{"d_model": 448, "norm_eps": 1e-05, "optimizer": "muon_variant", "steps": 6554}
Each number is 200 + 30 x the weight over its row's rms, rounded and kept within 0 to 999. Layers, rows and columns count from 0. The size before them is the row's rms in percent of the matrix's.

# layer 6 attention output, 448x448, rms 0.117, rows 58-120, columns 112-223
098,155,208,223,146,233,282,205,168,222,214,188,213,192,189,238,162,218,185,195,159,233,182,202,176,203,158,232,195,220,150,181,153,214,188,207,203,253,173,199,219,209,219,174,233,173,204,222,193,211,234,188,172,208,221,181,194,225,157,141,228,179,216,214,223,176,186,206,270,197,174,180,228,205,197,193,150,190,225,238,192,138,202,238,222,193,209,264,231,219,183,153,210,176,191,284,190,235,237,164,196,191,200,203,201,231,146,190,170,189,219,216,242
101,203,168,231,190,233,226,182,203,148,211,224,241,210,219,186,208,196,237,193,181,157,238,174,185,174,255,235,220,238,190,193,169,212,173,233,199,164,184,200,293,258,207,161,275,203,204,159,141,229,210,207,153,199,221,239,253,243,185,207,232,180,202,149,195,203,153,205,181,149,239,207,231,232,201,172,186,237,263,199,216,143,234,241,176,215,250,190,237,203,164,169,232,230,166,221,183,138,187,245,132,146,184,172,240,256,186,209,216,259,169,191,260
102,185,234,163,251,158,192,180,266,202,234,226,269,210,234,223,216,190,259,197,215,228,231,226,202,231,177,213,213,224,225,232,169,208,164,229,129,219,189,259,184,174,208,242,177,235,216,156,162,234,224,195,178,177,206,218,193,206,241,238,168,211,203,228,218,212,220,215,160,184,213,192,187,200,158,213,221,218,199,197,211,168,189,227,237,221,249,224,185,199,252,164,245,219,167,166,158,239,264,260,166,188,225,143,226,172,240,182,237,211,260,224,278
094,158,183,100,169,188,194,139,157,204,114,210,183,225,187,218,256,244,214,201,155,212,186,260,136,190,273,264,165,155,174,223,198,209,233,200,149,218,145,221,208,227,211,196,250,228,204,220,193,196,235,195,180,201,206,195,167,171,154,246,214,177,204,210,217,241,226,161,150,190,141,225,209,200,187,177,188,163,180,179,193,278,222,193,197,218,148,178,198,147,142,197,217,152,190,205,158,231,176,223,212,232,239,247,209,209,179,214,189,253,146,239,214
102,173,249,172,163,209,153,228,188,196,125,219,261,202,191,225,204,193,166,243,248,198,224,236,225,211,194,206,248,198,253,220,180,172,243,227,149,168,204,170,252,193,153,221,260,150,200,199,199,120,255,186,219,209,263,203,198,183,228,173,232,149,241,267,198,215,164,200,219,216,217,144,203,183,201,242,220,220,213,218,208,175,204,231,201,205,164,183,194,97,184,194,226,234,224,194,181,219,229,198,194,237,239,244,156,174,200,224,230,177,212,182,176
100,199,220,196,186,123,171,170,261,201,201,215,166,231,210,183,218,260,222,240,213,183,213,189,168,273,200,229,262,168,146,223,200,198,214,201,239,144,218,208,162,176,194,216,157,196,183,207,214,261,189,227,219,234,194,212,215,183,260,215,191,148,227,219,209,218,193,198,181,127,166,213,183,177,190,156,190,221,213,157,192,224,135,248,225,187,191,183,197,183,198,188,154,174,150,167,174,216,189,187,180,195,155,172,128,206,191,144,117,216,188,163,204
098,223,177,189,191,203,226,134,229,242,254,134,205,251,212,185,238,223,160,195,173,156,172,211,191,190,108,154,220,161,264,176,212,153,191,241,206,191,198,205,164,173,167,190,202,179,178,185,218,209,156,223,239,200,265,167,203,206,259,249,166,235,194,210,242,178,185,168,203,165,186,248,173,148,191,196,243,210,204,127,217,147,194,248,178,209,223,227,158,213,216,240,194,204,200,233,236,198,198,157,270,261,194,217,255,181,208,192,197,220,244,178,171
096,180,280,228,215,209,196,204,212,168,175,246,213,178,224,188,166,216,221,223,209,227,232,223,155,172,272,265,194,255,219,186,234,209,193,236,175,189,227,243,240,159,176,166,213,232,207,196,244,189,231,219,214,173,202,199,144,210,157,135,203,222,206,185,148,156,155,245,256,258,161,191,139,173,141,153,201,101,245,179,193,167,197,207,169,173,237,228,216,254,214,186,273,225,264,234,212,197,187,220,167,216,190,190,166,218,255,161,162,142,210,149,166
103,146,190,203,197,193,201,182,190,223,236,160,164,194,203,234,185,195,172,208,165,167,155,257,159,227,182,212,211,203,230,192,234,162,160,200,202,178,183,193,208,190,208,186,172,196,240,227,237,207,230,184,203,161,213,196,204,223,179,184,255,279,176,158,241,229,211,165,201,181,170,150,182,199,264,243,164,175,196,147,186,209,217,171,261,173,87,195,179,194,192,168,200,188,176,192,166,181,125,165,260,191,172,230,216,245,175,185,208,187,218,240,164
099,205,145,184,164,172,193,213,189,239,149,159,205,222,160,244,221,197,230,197,206,170,220,174,229,163,178,168,177,214,239,213,226,185,157,206,205,158,190,191,159,183,184,214,218,242,191,222,246,192,239,182,172,165,229,226,203,211,176,210,186,186,254,237,195,172,210,234,242,216,124,164,214,198,264,246,224,232,230,223,207,252,249,203,215,214,210,146,224,186,235,178,203,212,209,187,214,194,229,175,172,265,185,211,218,131,208,183,195,222,224,246,137
103,180,269,177,170,133,225,176,200,262,188,116,179,163,218,172,155,178,244,203,181,220,236,233,219,192,157,220,189,197,172,251,188,194,233,224,208,199,186,191,184,211,181,184,243,193,220,196,153,208,208,239,219,156,174,229,164,182,214,183,151,152,163,204,176,230,144,178,219,253,222,205,159,195,190,211,312,237,252,207,152,170,152,188,200,230,216,151,215,218,249,233,188,193,224,176,203,204,204,188,145,180,152,145,206,222,187,202,206,170,176,174,167
097,195,248,186,194,213,251,217,189,174,175,182,188,222,197,206,174,229,223,162,196,197,194,166,162,186,199,171,183,181,241,274,212,200,219,176,237,189,192,193,218,181,179,237,189,180,243,178,173,181,204,243,191,190,188,154,217,162,226,184,185,245,203,201,175,214,190,207,244,236,224,149,211,282,200,215,200,225,190,184,261,214,243,153,244,220,265,127,113,136,127,210,180,259,207,213,202,176,165,216,220,266,231,174,186,230,180,209,230,266,178,204,226
097,205,210,229,201,172,208,215,227,260,176,216,239,244,207,233,230,207,203,164,187,260,240,231,160,189,199,212,188,210,160,195,174,149,239,219,166,201,202,194,202,159,186,164,229,241,163,235,199,192,145,190,231,217,169,215,205,211,165,217,194,142,194,175,198,203,204,245,262,193,255,210,240,175,226,138,192,203,204,203,180,143,234,173,200,228,201,168,193,198,266,199,109,198,215,167,181,179,174,149,184,207,208,239,180,250,112,239,173,195,273,132,167
106,209,135,238,247,198,249,150,213,189,244,150,216,171,188,169,145,145,172,151,188,151,194,151,180,174,186,168,203,191,257,176,164,148,221,261,168,192,148,191,203,178,206,233,185,195,213,211,157,263,256,164,176,204,203,230,161,186,225,189,156,223,187,216,206,153,218,173,183,201,159,225,201,214,266,199,170,173,213,193,200,177,201,220,198,217,240,229,168,250,220,185,199,250,188,198,198,259,166,271,173,227,189,243,189,212,176,168,192,167,251,158,194
104,205,249,190,158,147,171,174,169,242,246,237,169,188,211,211,193,213,221,198,218,216,217,193,256,174,227,238,153,203,193,188,211,229,174,211,169,210,226,164,151,234,145,179,200,105,179,189,187,238,248,202,201,186,181,173,201,204,215,191,213,176,218,191,291,166,239,229,210,241,197,209,251,218,222,226,255,165,180,235,219,214,212,176,129,142,141,221,205,161,186,208,161,240,241,126,223,177,214,301,255,220,203,161,180,179,220,182,174,172,118,221,218
105,215,210,197,270,183,176,164,225,224,213,180,245,161,155,205,203,186,232,220,194,211,171,207,196,170,200,219,213,173,146,152,218,193,205,176,185,159,267,227,206,211,204,218,190,189,210,232,180,157,201,180,241,202,223,220,167,188,238,244,172,225,164,186,127,158,196,221,166,248,139,227,227,206,209,201,222,190,159,188,207,222,205,196,167,205,210,155,247,170,179,193,239,166,200,183,177,157,228,218,265,154,204,190,226,224,186,216,213,194,315,106,180
098,214,170,175,197,196,231,189,150,235,234,234,187,179,167,186,253,198,190,245,207,167,231,140,189,188,173,239,152,179,199,155,181,211,203,166,145,189,177,208,166,158,202,192,235,207,235,232,200,207,168,236,155,167,228,192,166,185,218,249,251,204,200,219,216,187,182,229,222,200,181,232,189,226,211,204,167,171,217,230,236,268,161,200,189,228,144,129,196,220,175,188,178,248,215,168,288,194,276,213,209,206,158,155,209,205,197,200,229,143,221,137,180
097,242,202,202,166,238,261,176,179,253,197,187,209,181,177,234,176,207,182,253,193,221,239,159,219,226,196,155,159,198,212,178,192,187,201,191,201,144,221,213,231,208,234,253,213,226,176,207,215,188,172,176,216,207,206,158,170,208,215,191,200,178,195,212,223,181,220,221,180,198,148,185,173,226,213,168,225,259,178,193,174,290,193,235,275,233,187,186,171,226,202,172,241,209,230,189,213,233,155,224,103,187,213,220,211,290,217,214,233,236,180,201,124
100,190,188,147,161,269,245,119,206,231,159,184,258,167,134,254,177,223,165,260,185,160,212,167,168,238,194,251,201,206,205,230,141,220,189,185,212,258,198,233,196,198,205,202,181,211,133,203,210,218,197,153,177,284,204,179,222,193,240,222,184,206,240,180,188,188,211,170,194,212,214,181,226,225,217,198,143,168,210,234,157,215,194,200,216,219,214,173,179,150,165,191,198,137,222,181,209,219,211,216,224,155,241,115,251,198,176,235,164,191,215,216,239
106,219,154,175,180,196,191,231,163,234,198,217,209,230,270,211,183,168,222,148,184,197,200,210,228,220,215,209,193,257,223,183,203,223,171,216,190,196,238,177,164,212,168,162,197,233,168,183,183,189,186,186,238,202,197,158,169,166,175,197,193,188,237,194,201,191,220,213,163,182,193,275,197,185,189,213,219,192,248,197,203,232,214,151,201,229,171,260,177,188,256,254,254,249,229,218,272,164,191,184,174,114,219,161,235,244,182,273,188,213,269,143,191
096,207,225,162,176,181,191,224,171,233,181,194,178,160,210,163,273,237,167,162,165,188,214,230,180,251,191,234,194,234,151,160,210,211,166,229,214,246,257,191,206,235,206,229,224,204,206,190,198,255,248,244,171,263,209,176,186,152,204,226,176,174,167,153,182,196,181,187,201,263,231,187,230,173,272,195,209,196,194,146,200,235,202,182,165,197,217,284,175,230,130,209,181,144,229,176,134,152,223,190,252,260,222,206,188,214,173,207,169,173,242,143,174
093,217,234,176,130,195,249,174,215,136,211,218,224,202,202,173,201,231,185,185,209,205,135,155,230,257,187,213,190,192,232,218,194,164,188,170,198,162,192,166,194,160,131,221,180,267,281,235,129,212,188,166,200,205,196,221,177,194,150,202,200,205,218,245,243,137,171,207,229,175,206,187,216,196,161,176,177,180,142,231,183,208,249,193,228,184,147,131,211,245,198,194,225,227,192,204,225,186,137,198,180,194,156,219,251,190,184,163,153,201,178,159,196
104,239,164,179,220,224,239,245,211,203,207,173,158,223,213,203,185,209,185,180,165,267,226,203,175,174,232,215,249,188,141,180,183,191,166,216,203,161,233,236,164,204,138,209,169,210,178,191,194,185,177,207,226,217,194,237,188,191,163,195,211,142,193,231,186,151,230,221,199,212,207,270,208,221,170,143,224,160,144,219,234,186,222,220,185,301,246,234,187,208,220,216,199,143,159,167,176,215,250,233,225,270,222,186,256,224,216,254,185,208,191,215,191
107,217,191,225,171,196,241,245,244,188,216,173,200,186,250,220,181,217,229,172,223,174,187,158,242,241,208,176,193,206,218,218,194,201,215,188,202,182,191,200,218,204,196,168,229,230,226,220,162,201,224,133,147,251,158,167,191,216,227,147,189,125,197,187,186,242,210,210,206,215,171,240,193,214,200,262,181,225,238,178,160,192,177,222,181,222,137,200,91,177,167,174,218,204,230,238,201,237,216,206,203,204,192,213,234,189,233,170,157,121,197,149,220
099,217,166,187,240,164,224,213,207,213,173,186,185,203,297,256,172,175,207,210,207,210,216,263,206,187,189,211,145,187,98,218,191,264,204,173,171,231,193,176,247,166,217,199,183,182,151,216,206,239,176,173,119,171,192,214,200,205,187,204,248,175,219,241,201,241,212,217,181,163,203,193,254,211,209,193,185,187,198,176,156,230,180,221,202,214,171,156,154,247,180,186,215,182,276,185,144,192,202,224,157,219,238,156,215,173,238,216,176,157,183,220,187
102,195,258,158,239,199,236,197,177,221,221,171,147,202,206,208,229,238,242,224,201,188,212,238,183,186,220,206,181,180,207,228,186,234,151,173,189,151,221,185,209,201,180,189,237,189,219,205,264,290,194,230,220,130,127,263,193,217,188,216,228,266,123,221,203,252,183,256,176,200,176,179,192,163,182,228,204,240,210,173,195,220,204,219,247,167,211,230,216,262,216,235,142,226,198,193,182,182,193,219,180,237,222,217,203,174,213,212,235,203,189,152,164
103,191,124,179,223,213,224,207,212,208,157,241,183,186,155,225,121,157,176,158,224,260,210,286,206,214,241,292,187,223,188,212,168,200,228,224,231,229,168,159,162,186,254,253,202,203,232,151,176,146,202,205,184,181,204,214,175,193,208,251,180,214,130,169,209,189,215,255,227,220,211,217,250,264,218,212,216,175,203,202,219,142,160,234,246,165,167,173,234,170,203,204,229,254,181,185,151,151,155,186,197,185,260,214,149,198,238,167,142,187,228,184,191
100,202,186,182,194,171,197,179,193,213,175,194,241,214,181,209,238,190,189,216,250,155,163,214,194,75,206,190,236,183,188,199,214,194,148,246,188,170,210,196,185,197,157,166,148,174,142,171,193,188,203,180,170,233,210,220,201,266,218,196,179,232,198,267,198,230,211,183,220,160,205,173,192,240,243,222,201,149,211,214,249,203,271,217,209,175,239,141,270,180,172,214,126,228,165,203,157,186,199,255,216,248,206,193,188,229,190,231,186,230,229,225,173
095,191,209,177,224,164,170,171,169,265,154,175,218,171,185,207,260,169,187,179,192,226,240,141,193,181,170,158,179,202,173,145,190,157,174,171,184,176,242,159,226,171,193,202,208,184,227,206,204,236,228,202,221,202,178,159,178,164,152,181,221,201,164,132,208,241,190,195,173,136,184,146,226,219,175,228,223,174,211,238,181,206,207,227,262,151,311,184,185,234,270,310,175,193,214,168,176,183,198,107,227,277,206,168,198,184,183,228,171,130,125,167,242
098,211,172,169,146,220,190,167,162,149,190,213,195,155,201,241,232,224,266,208,190,187,161,207,222,239,183,194,176,150,192,259,205,146,215,186,260,142,191,230,245,207,198,196,155,193,169,126,240,194,201,259,175,181,224,219,218,215,180,206,227,220,171,202,237,177,230,179,191,204,209,236,143,258,219,181,160,183,175,198,121,180,204,146,211,197,205,167,219,207,218,158,157,201,219,133,197,149,193,190,209,214,190,221,178,248,136,244,159,85,212,193,166
101,179,221,219,212,226,105,259,185,197,192,257,212,207,156,195,258,210,246,218,218,215,181,195,242,182,190,199,110,182,238,158,173,189,168,160,170,201,222,213,150,195,201,220,144,218,256,195,274,168,174,193,233,224,154,171,209,254,271,198,210,192,237,194,164,214,157,169,187,167,172,246,239,198,219,187,191,196,195,148,274,196,240,201,226,258,203,244,169,193,144,238,249,281,225,141,199,161,197,221,231,192,136,167,227,216,176,197,263,116,183,235,210
104,186,181,154,216,148,202,155,190,201,229,233,236,196,178,255,205,182,194,225,201,161,124,230,244,187,169,201,184,223,218,189,265,212,269,276,220,111,163,166,187,196,182,200,202,200,241,188,231,228,200,203,203,188,128,185,251,162,232,187,214,215,209,155,188,141,190,241,206,214,209,192,224,216,221,226,165,143,180,184,196,167,138,205,217,209,147,184,200,232,231,227,234,194,122,148,158,182,235,189,188,210,198,176,167,273,191,209,184,233,257,168,226
092,110,277,282,204,210,145,213,192,195,245,214,177,195,224,195,172,161,180,155,205,163,121,159,182,216,278,171,185,226,160,213,215,197,235,212,241,195,244,241,152,160,228,188,185,238,197,217,190,205,198,144,200,247,273,184,176,176,221,184,228,221,222,165,172,189,201,177,198,245,200,221,218,157,139,175,202,154,237,225,206,194,194,227,251,188,214,222,235,261,243,204,216,228,223,203,211,199,210,164,231,227,190,182,175,166,219,195,221,202,215,205,216
093,166,181,200,177,181,196,138,145,191,228,273,236,225,241,166,200,181,189,201,194,207,215,186,250,206,230,247,165,257,190,238,266,181,233,229,269,190,219,200,227,177,122,159,149,153,209,195,222,170,213,166,228,197,222,179,235,228,210,128,202,194,205,237,162,204,240,195,199,212,192,243,174,185,200,196,149,219,205,188,203,154,167,163,175,140,147,181,159,177,182,234,205,160,170,227,224,245,208,236,195,219,292,215,234,211,159,137,202,160,172,215,235
086,154,185,270,158,169,244,199,256,212,194,218,205,194,228,212,263,243,164,206,256,208,203,209,202,251,225,220,204,133,175,214,198,139,221,182,132,209,174,230,242,189,176,228,194,232,171,191,236,258,193,209,201,168,198,180,185,159,181,178,185,175,130,212,193,225,214,166,222,181,204,177,171,166,210,217,264,211,226,239,150,244,184,182,201,192,145,254,217,131,204,268,239,228,152,213,186,281,213,163,193,239,215,136,204,212,232,194,221,133,225,156,116
098,204,182,210,187,154,183,189,201,185,126,169,176,194,252,231,164,109,184,204,209,179,188,194,222,237,198,189,194,158,204,176,205,228,207,189,177,211,158,179,211,244,234,158,171,213,149,215,176,228,228,214,189,193,196,234,212,195,171,187,127,206,177,158,161,150,203,226,217,227,206,213,208,153,195,206,295,253,214,224,207,247,247,182,240,220,226,303,163,116,180,186,218,208,249,167,229,153,194,198,200,213,228,268,223,180,254,219,232,181,210,204,142
105,228,125,221,211,225,181,227,208,218,248,192,198,195,213,219,209,184,237,210,169,243,204,202,200,184,201,172,221,193,203,208,217,263,218,210,239,188,228,193,244,190,223,197,168,245,197,145,224,186,184,249,226,227,194,240,241,223,196,167,197,233,159,202,206,205,202,193,138,244,162,194,254,215,181,198,261,198,237,193,184,196,193,177,223,194,230,239,199,228,184,194,224,207,134,174,187,241,254,173,241,134,189,187,224,195,294,174,207,217,210,203,227
093,204,198,186,164,260,226,230,309,162,172,143,169,189,197,171,208,224,233,192,249,225,144,216,243,171,158,180,191,224,245,167,173,220,144,187,203,195,188,227,218,159,219,260,225,210,191,231,126,183,162,193,162,242,221,266,174,180,188,193,239,170,210,173,181,210,193,261,217,195,212,207,181,222,154,209,145,202,201,212,194,241,161,206,218,200,171,153,222,294,193,193,201,191,295,204,168,186,269,157,201,189,169,151,192,158,232,175,184,186,171,226,199
099,226,168,243,164,225,194,208,211,152,215,182,145,170,209,228,268,176,162,190,199,206,149,184,187,191,172,249,215,196,223,205,238,235,218,163,178,200,218,221,222,216,160,183,202,244,191,209,247,182,228,194,191,193,225,213,200,196,227,241,242,174,173,138,273,218,211,172,197,236,205,194,218,241,200,218,223,209,192,237,173,173,221,203,192,234,172,237,178,193,242,270,236,238,228,139,209,207,159,245,201,217,164,185,145,202,219,215,197,175,201,159,164
100,161,199,149,224,213,235,172,185,186,153,182,182,165,242,191,238,210,197,243,188,202,187,176,161,151,165,198,182,235,150,272,214,160,177,218,213,221,243,178,211,216,205,222,209,190,162,215,226,231,238,240,186,215,223,215,266,205,170,168,183,273,223,193,209,167,114,181,237,182,200,245,202,187,198,224,197,230,184,245,193,219,163,170,203,255,192,197,181,260,252,281,179,166,193,227,261,238,178,198,175,196,180,249,174,227,254,216,215,231,269,228,164
109,167,249,184,170,217,212,202,139,182,204,208,232,236,216,213,187,152,208,204,243,204,139,182,230,176,237,148,226,191,204,170,232,207,204,201,180,189,171,198,190,216,272,143,218,193,204,213,256,148,218,249,231,225,115,224,198,180,229,248,190,151,157,234,201,170,183,221,168,238,254,161,202,159,213,221,187,168,212,193,172,231,158,222,225,237,205,239,240,221,178,198,223,257,214,215,258,160,256,234,154,113,227,227,160,188,200,226,186,245,121,178,270
097,261,221,173,171,215,252,204,198,229,232,216,210,216,156,226,222,136,225,214,189,246,231,215,182,164,168,145,205,153,184,203,240,180,264,210,201,221,236,204,229,231,192,215,277,203,221,212,228,141,229,122,218,176,243,231,252,155,235,240,218,223,171,247,244,184,200,243,144,138,249,221,198,179,220,162,171,218,212,205,240,238,160,169,171,212,186,240,228,176,194,221,230,165,199,198,196,217,145,214,208,211,233,179,190,218,178,194,219,167,183,235,229
091,188,260,135,237,218,175,247,207,200,222,216,223,245,208,179,138,223,231,199,220,159,190,240,195,157,189,164,227,198,264,164,237,227,180,234,201,169,175,206,168,235,183,210,239,207,192,186,215,173,213,222,205,175,237,210,215,173,181,171,217,241,200,134,224,242,202,229,189,240,215,242,199,240,203,208,187,149,166,172,151,207,224,276,183,256,180,183,188,263,214,262,147,157,170,195,180,194,241,191,226,232,188,187,203,183,154,192,152,169,154,296,182
104,224,206,194,231,172,249,239,156,246,261,172,157,157,201,248,226,239,211,191,156,190,145,232,237,171,205,208,203,248,229,267,247,186,217,199,226,233,262,202,217,134,125,168,231,197,147,170,234,219,228,217,253,208,179,146,210,206,220,232,188,186,201,220,225,227,200,184,207,139,216,218,204,128,208,168,168,201,168,217,225,264,174,324,223,223,196,195,220,176,155,276,208,146,206,166,162,143,214,205,245,149,214,167,300,205,195,168,242,171,131,177,226
104,192,197,305,211,245,269,211,242,259,223,177,202,167,193,195,212,183,173,188,195,164,194,194,196,214,167,207,171,166,179,223,198,140,139,148,224,151,174,157,150,180,221,170,151,212,183,214,197,177,226,192,199,258,219,199,176,223,169,186,161,198,160,197,156,207,193,211,196,186,191,186,198,171,172,177,233,230,216,175,166,203,183,256,235,175,248,193,261,168,232,214,198,211,228,228,196,158,172,175,242,185,200,281,100,208,155,108,170,193,209,202,230
097,204,223,243,256,219,176,197,159,237,181,208,212,154,193,177,211,209,232,199,201,217,221,205,150,199,171,180,222,145,152,141,183,162,223,222,189,196,180,153,197,197,139,196,220,197,165,167,195,155,210,204,197,225,237,170,234,223,183,171,180,150,190,180,166,163,217,210,166,238,208,221,243,168,163,245,206,169,212,192,209,180,196,221,156,142,180,258,195,228,193,208,115,197,217,244,141,201,242,224,243,200,209,205,193,135,224,184,155,169,246,227,209
100,175,238,170,217,202,180,168,171,205,157,211,183,155,179,169,239,191,205,205,197,243,196,188,188,226,172,216,228,186,201,253,209,193,213,193,230,194,153,223,128,179,168,224,248,202,178,155,157,227,166,189,210,197,211,216,159,194,175,183,193,191,215,183,210,213,243,228,158,227,219,205,270,215,220,190,221,220,206,181,195,166,190,227,236,174,224,240,243,187,241,135,175,225,208,226,180,180,193,215,204,258,223,150,205,238,167,195,246,225,184,310,151
099,111,197,165,164,158,180,196,229,202,207,275,232,187,244,150,173,247,261,265,186,216,258,210,172,225,241,217,170,128,242,189,265,177,182,203,209,155,137,227,292,236,231,206,162,185,221,213,188,177,186,160,202,171,222,149,124,193,174,189,212,217,201,166,201,173,192,200,238,253,191,234,174,246,196,218,247,219,168,209,245,197,219,243,186,252,201,206,218,162,192,215,172,173,176,220,173,138,227,242,236,221,172,211,191,185,166,178,182,184,176,177,209
098,260,183,219,166,232,144,131,179,229,271,225,202,154,213,156,173,240,261,133,180,227,164,152,164,215,174,195,242,206,209,246,249,211,207,228,165,203,205,148,186,220,189,206,214,194,189,225,180,191,214,205,207,196,201,169,172,230,192,261,191,227,185,199,218,255,232,153,188,231,170,186,258,229,183,193,205,222,195,168,228,246,204,224,222,179,219,198,164,274,212,166,204,203,208,215,210,185,221,227,132,227,217,159,131,248,197,237,141,224,230,139,195
097,195,211,208,218,236,198,101,175,149,165,195,188,205,134,161,193,154,141,211,172,234,212,241,251,207,242,172,270,149,182,267,201,223,175,226,199,215,174,229,215,146,188,219,244,169,178,152,213,192,184,214,186,126,189,216,123,198,223,212,214,179,198,206,247,180,227,208,190,187,189,190,186,205,185,223,158,192,166,186,173,148,195,214,187,228,251,181,205,172,187,280,205,144,245,162,222,243,175,148,185,170,199,245,150,171,169,176,295,167,170,162,214
097,236,207,202,217,211,163,179,204,199,255,149,161,170,202,231,223,155,157,215,182,161,221,204,185,193,213,240,243,203,227,175,237,190,220,208,175,251,196,191,215,235,212,239,217,198,160,228,139,191,213,241,209,218,192,230,150,253,207,218,171,115,191,243,202,210,173,217,220,237,241,178,224,207,185,182,217,217,213,177,174,219,228,221,177,203,219,156,195,147,167,158,178,175,167,189,232,209,197,211,208,187,169,309,190,158,262,222,221,182,179,172,209
097,192,179,194,147,261,273,165,218,214,177,225,230,213,266,185,252,208,195,230,198,205,143,210,247,170,177,227,215,188,151,208,237,206,136,170,196,205,182,218,184,201,192,134,168,171,214,168,184,208,200,203,206,150,171,202,199,160,229,179,188,257,200,273,194,175,254,210,201,192,169,194,198,225,151,162,184,202,182,256,135,229,193,172,217,187,243,208,238,215,268,167,245,258,164,238,170,218,236,237,240,218,233,205,194,214,167,227,191,226,192,158,203
107,244,157,255,270,196,227,183,161,205,208,174,213,134,182,248,204,278,213,210,178,198,228,185,203,195,236,137,141,168,199,194,201,173,220,178,199,245,178,239,236,220,212,222,207,249,228,165,132,170,161,180,205,161,200,205,203,192,213,198,239,210,234,200,155,197,177,196,150,172,169,198,263,196,200,218,202,218,211,181,235,141,189,185,269,209,166,230,138,241,222,268,112,164,205,232,253,215,212,168,189,182,255,177,204,178,158,180,191,180,284,220,227
095,133,154,203,207,211,202,239,218,193,202,227,256,217,206,295,187,157,196,201,193,168,230,245,210,167,134,178,200,227,235,270,230,175,240,270,146,238,219,176,183,233,194,238,207,188,207,243,232,171,182,172,198,186,180,200,194,174,212,206,254,225,154,211,181,139,226,198,205,209,204,222,137,185,249,151,226,213,224,229,180,194,180,197,204,219,144,183,153,209,136,249,235,203,263,159,239,217,224,182,173,247,235,189,228,233,251,226,204,152,177,180,228
104,206,194,192,225,184,154,203,227,236,159,139,229,178,188,172,213,130,194,218,160,214,214,212,242,157,173,208,199,134,221,244,207,211,203,257,195,226,198,137,208,243,216,263,190,172,218,176,237,174,206,221,182,202,177,249,221,235,251,167,209,224,189,185,183,206,238,169,179,219,194,197,188,216,169,199,160,169,191,155,239,223,172,197,161,209,189,158,263,176,201,190,150,190,178,205,178,185,221,237,208,176,224,192,195,149,165,164,205,232,235,146,129
091,214,183,229,159,159,168,107,146,160,163,224,191,209,249,189,208,184,186,184,199,170,194,112,177,215,210,220,230,226,127,193,288,160,214,237,252,130,183,167,215,213,220,190,217,211,199,238,223,182,267,148,177,171,207,193,268,188,268,235,201,146,163,212,200,196,224,191,163,234,216,153,233,203,179,172,209,191,192,199,233,150,146,206,218,199,176,229,206,168,145,203,206,222,206,207,143,222,201,161,239,156,242,209,187,223,193,211,173,175,221,199,230
094,216,243,130,176,217,170,179,188,166,219,185,133,183,164,248,203,210,198,198,195,210,228,227,202,214,174,205,262,187,217,169,213,168,164,213,253,272,208,210,177,208,228,179,280,245,243,209,234,229,168,204,220,156,232,171,179,191,143,171,192,201,190,212,211,249,236,211,251,213,225,161,214,238,204,262,167,176,184,197,230,176,184,173,175,239,187,214,242,200,241,163,260,172,169,234,180,245,183,162,147,215,210,156,257,178,198,195,153,149,217,231,251
098,194,109,205,212,180,171,212,213,195,146,213,181,214,227,141,225,216,187,188,145,211,202,233,211,152,235,229,166,255,202,187,147,214,144,238,237,181,208,207,221,228,178,176,214,160,195,242,247,215,151,166,180,242,231,161,170,161,177,227,185,187,184,268,216,198,182,173,256,212,164,217,198,227,203,202,200,207,181,230,222,203,153,167,154,191,172,216,233,145,222,230,224,198,235,157,219,196,209,245,193,189,181,244,213,205,188,139,205,261,156,214,192
100,232,213,260,184,255,243,233,187,230,204,167,212,246,187,155,209,186,181,136,198,169,194,144,194,185,233,232,233,162,205,145,166,204,175,219,181,220,168,193,220,215,229,147,186,235,217,135,242,200,152,191,256,228,200,171,212,241,171,182,239,203,217,177,171,228,203,223,232,247,225,273,211,168,146,183,176,171,190,212,179,182,166,253,191,220,185,226,246,211,186,180,182,220,206,202,180,204,191,218,207,196,200,210,202,264,163,183,169,195,147,179,208
103,167,170,164,163,227,136,185,217,205,143,219,217,168,180,155,235,196,179,179,158,186,181,184,211,163,188,215,198,186,194,181,203,247,182,205,202,205,220,178,198,202,177,212,210,176,170,243,211,211,195,234,206,214,214,196,240,234,214,133,129,164,232,174,238,297,179,216,221,199,208,197,176,202,206,182,178,200,207,194,172,194,239,238,224,191,122,266,211,253,173,220,226,244,193,187,142,266,208,203,189,223,228,208,150,153,184,159,210,162,219,224,155
106,185,178,218,218,210,238,179,174,258,215,219,178,165,262,208,177,200,160,234,225,169,199,151,224,196,205,236,134,219,211,216,228,154,197,157,215,154,218,187,173,180,231,210,256,180,187,226,202,183,224,220,200,183,189,166,191,211,270,199,202,211,195,205,214,209,261,188,217,214,189,215,254,185,274,157,175,184,191,224,171,183,256,221,230,200,291,160,214,238,247,211,228,244,194,189,158,188,222,207,253,215,215,216,210,159,288,213,252,121,178,246,254
103,212,207,169,173,188,251,216,212,190,211,127,212,209,205,246,203,206,199,189,179,188,185,210,170,214,203,208,121,222,209,186,146,127,228,163,172,222,192,198,218,228,219,219,214,195,219,88,213,203,161,212,222,194,239,169,184,178,205,184,190,156,167,237,215,149,139,134,203,181,188,141,234,180,224,205,202,234,230,186,178,175,212,186,162,255,218,145,223,154,143,210,199,182,216,207,189,191,187,202,124,219,131,224,189,212,192,140,194,202,198,218,307
099,160,257,170,202,180,218,169,158,207,181,181,193,233,303,251,169,188,251,131,212,201,188,173,191,198,246,235,208,195,179,189,142,195,214,142,211,210,129,205,207,179,220,246,134,218,164,205,186,197,193,206,193,187,222,233,232,191,166,188,184,151,238,196,150,168,215,188,171,191,278,160,176,189,217,203,191,249,185,160,171,159,192,154,286,243,216,251,175,152,187,181,200,141,147,188,211,176,212,204,243,209,193,242,186,225,123,118,187,195,173,214,224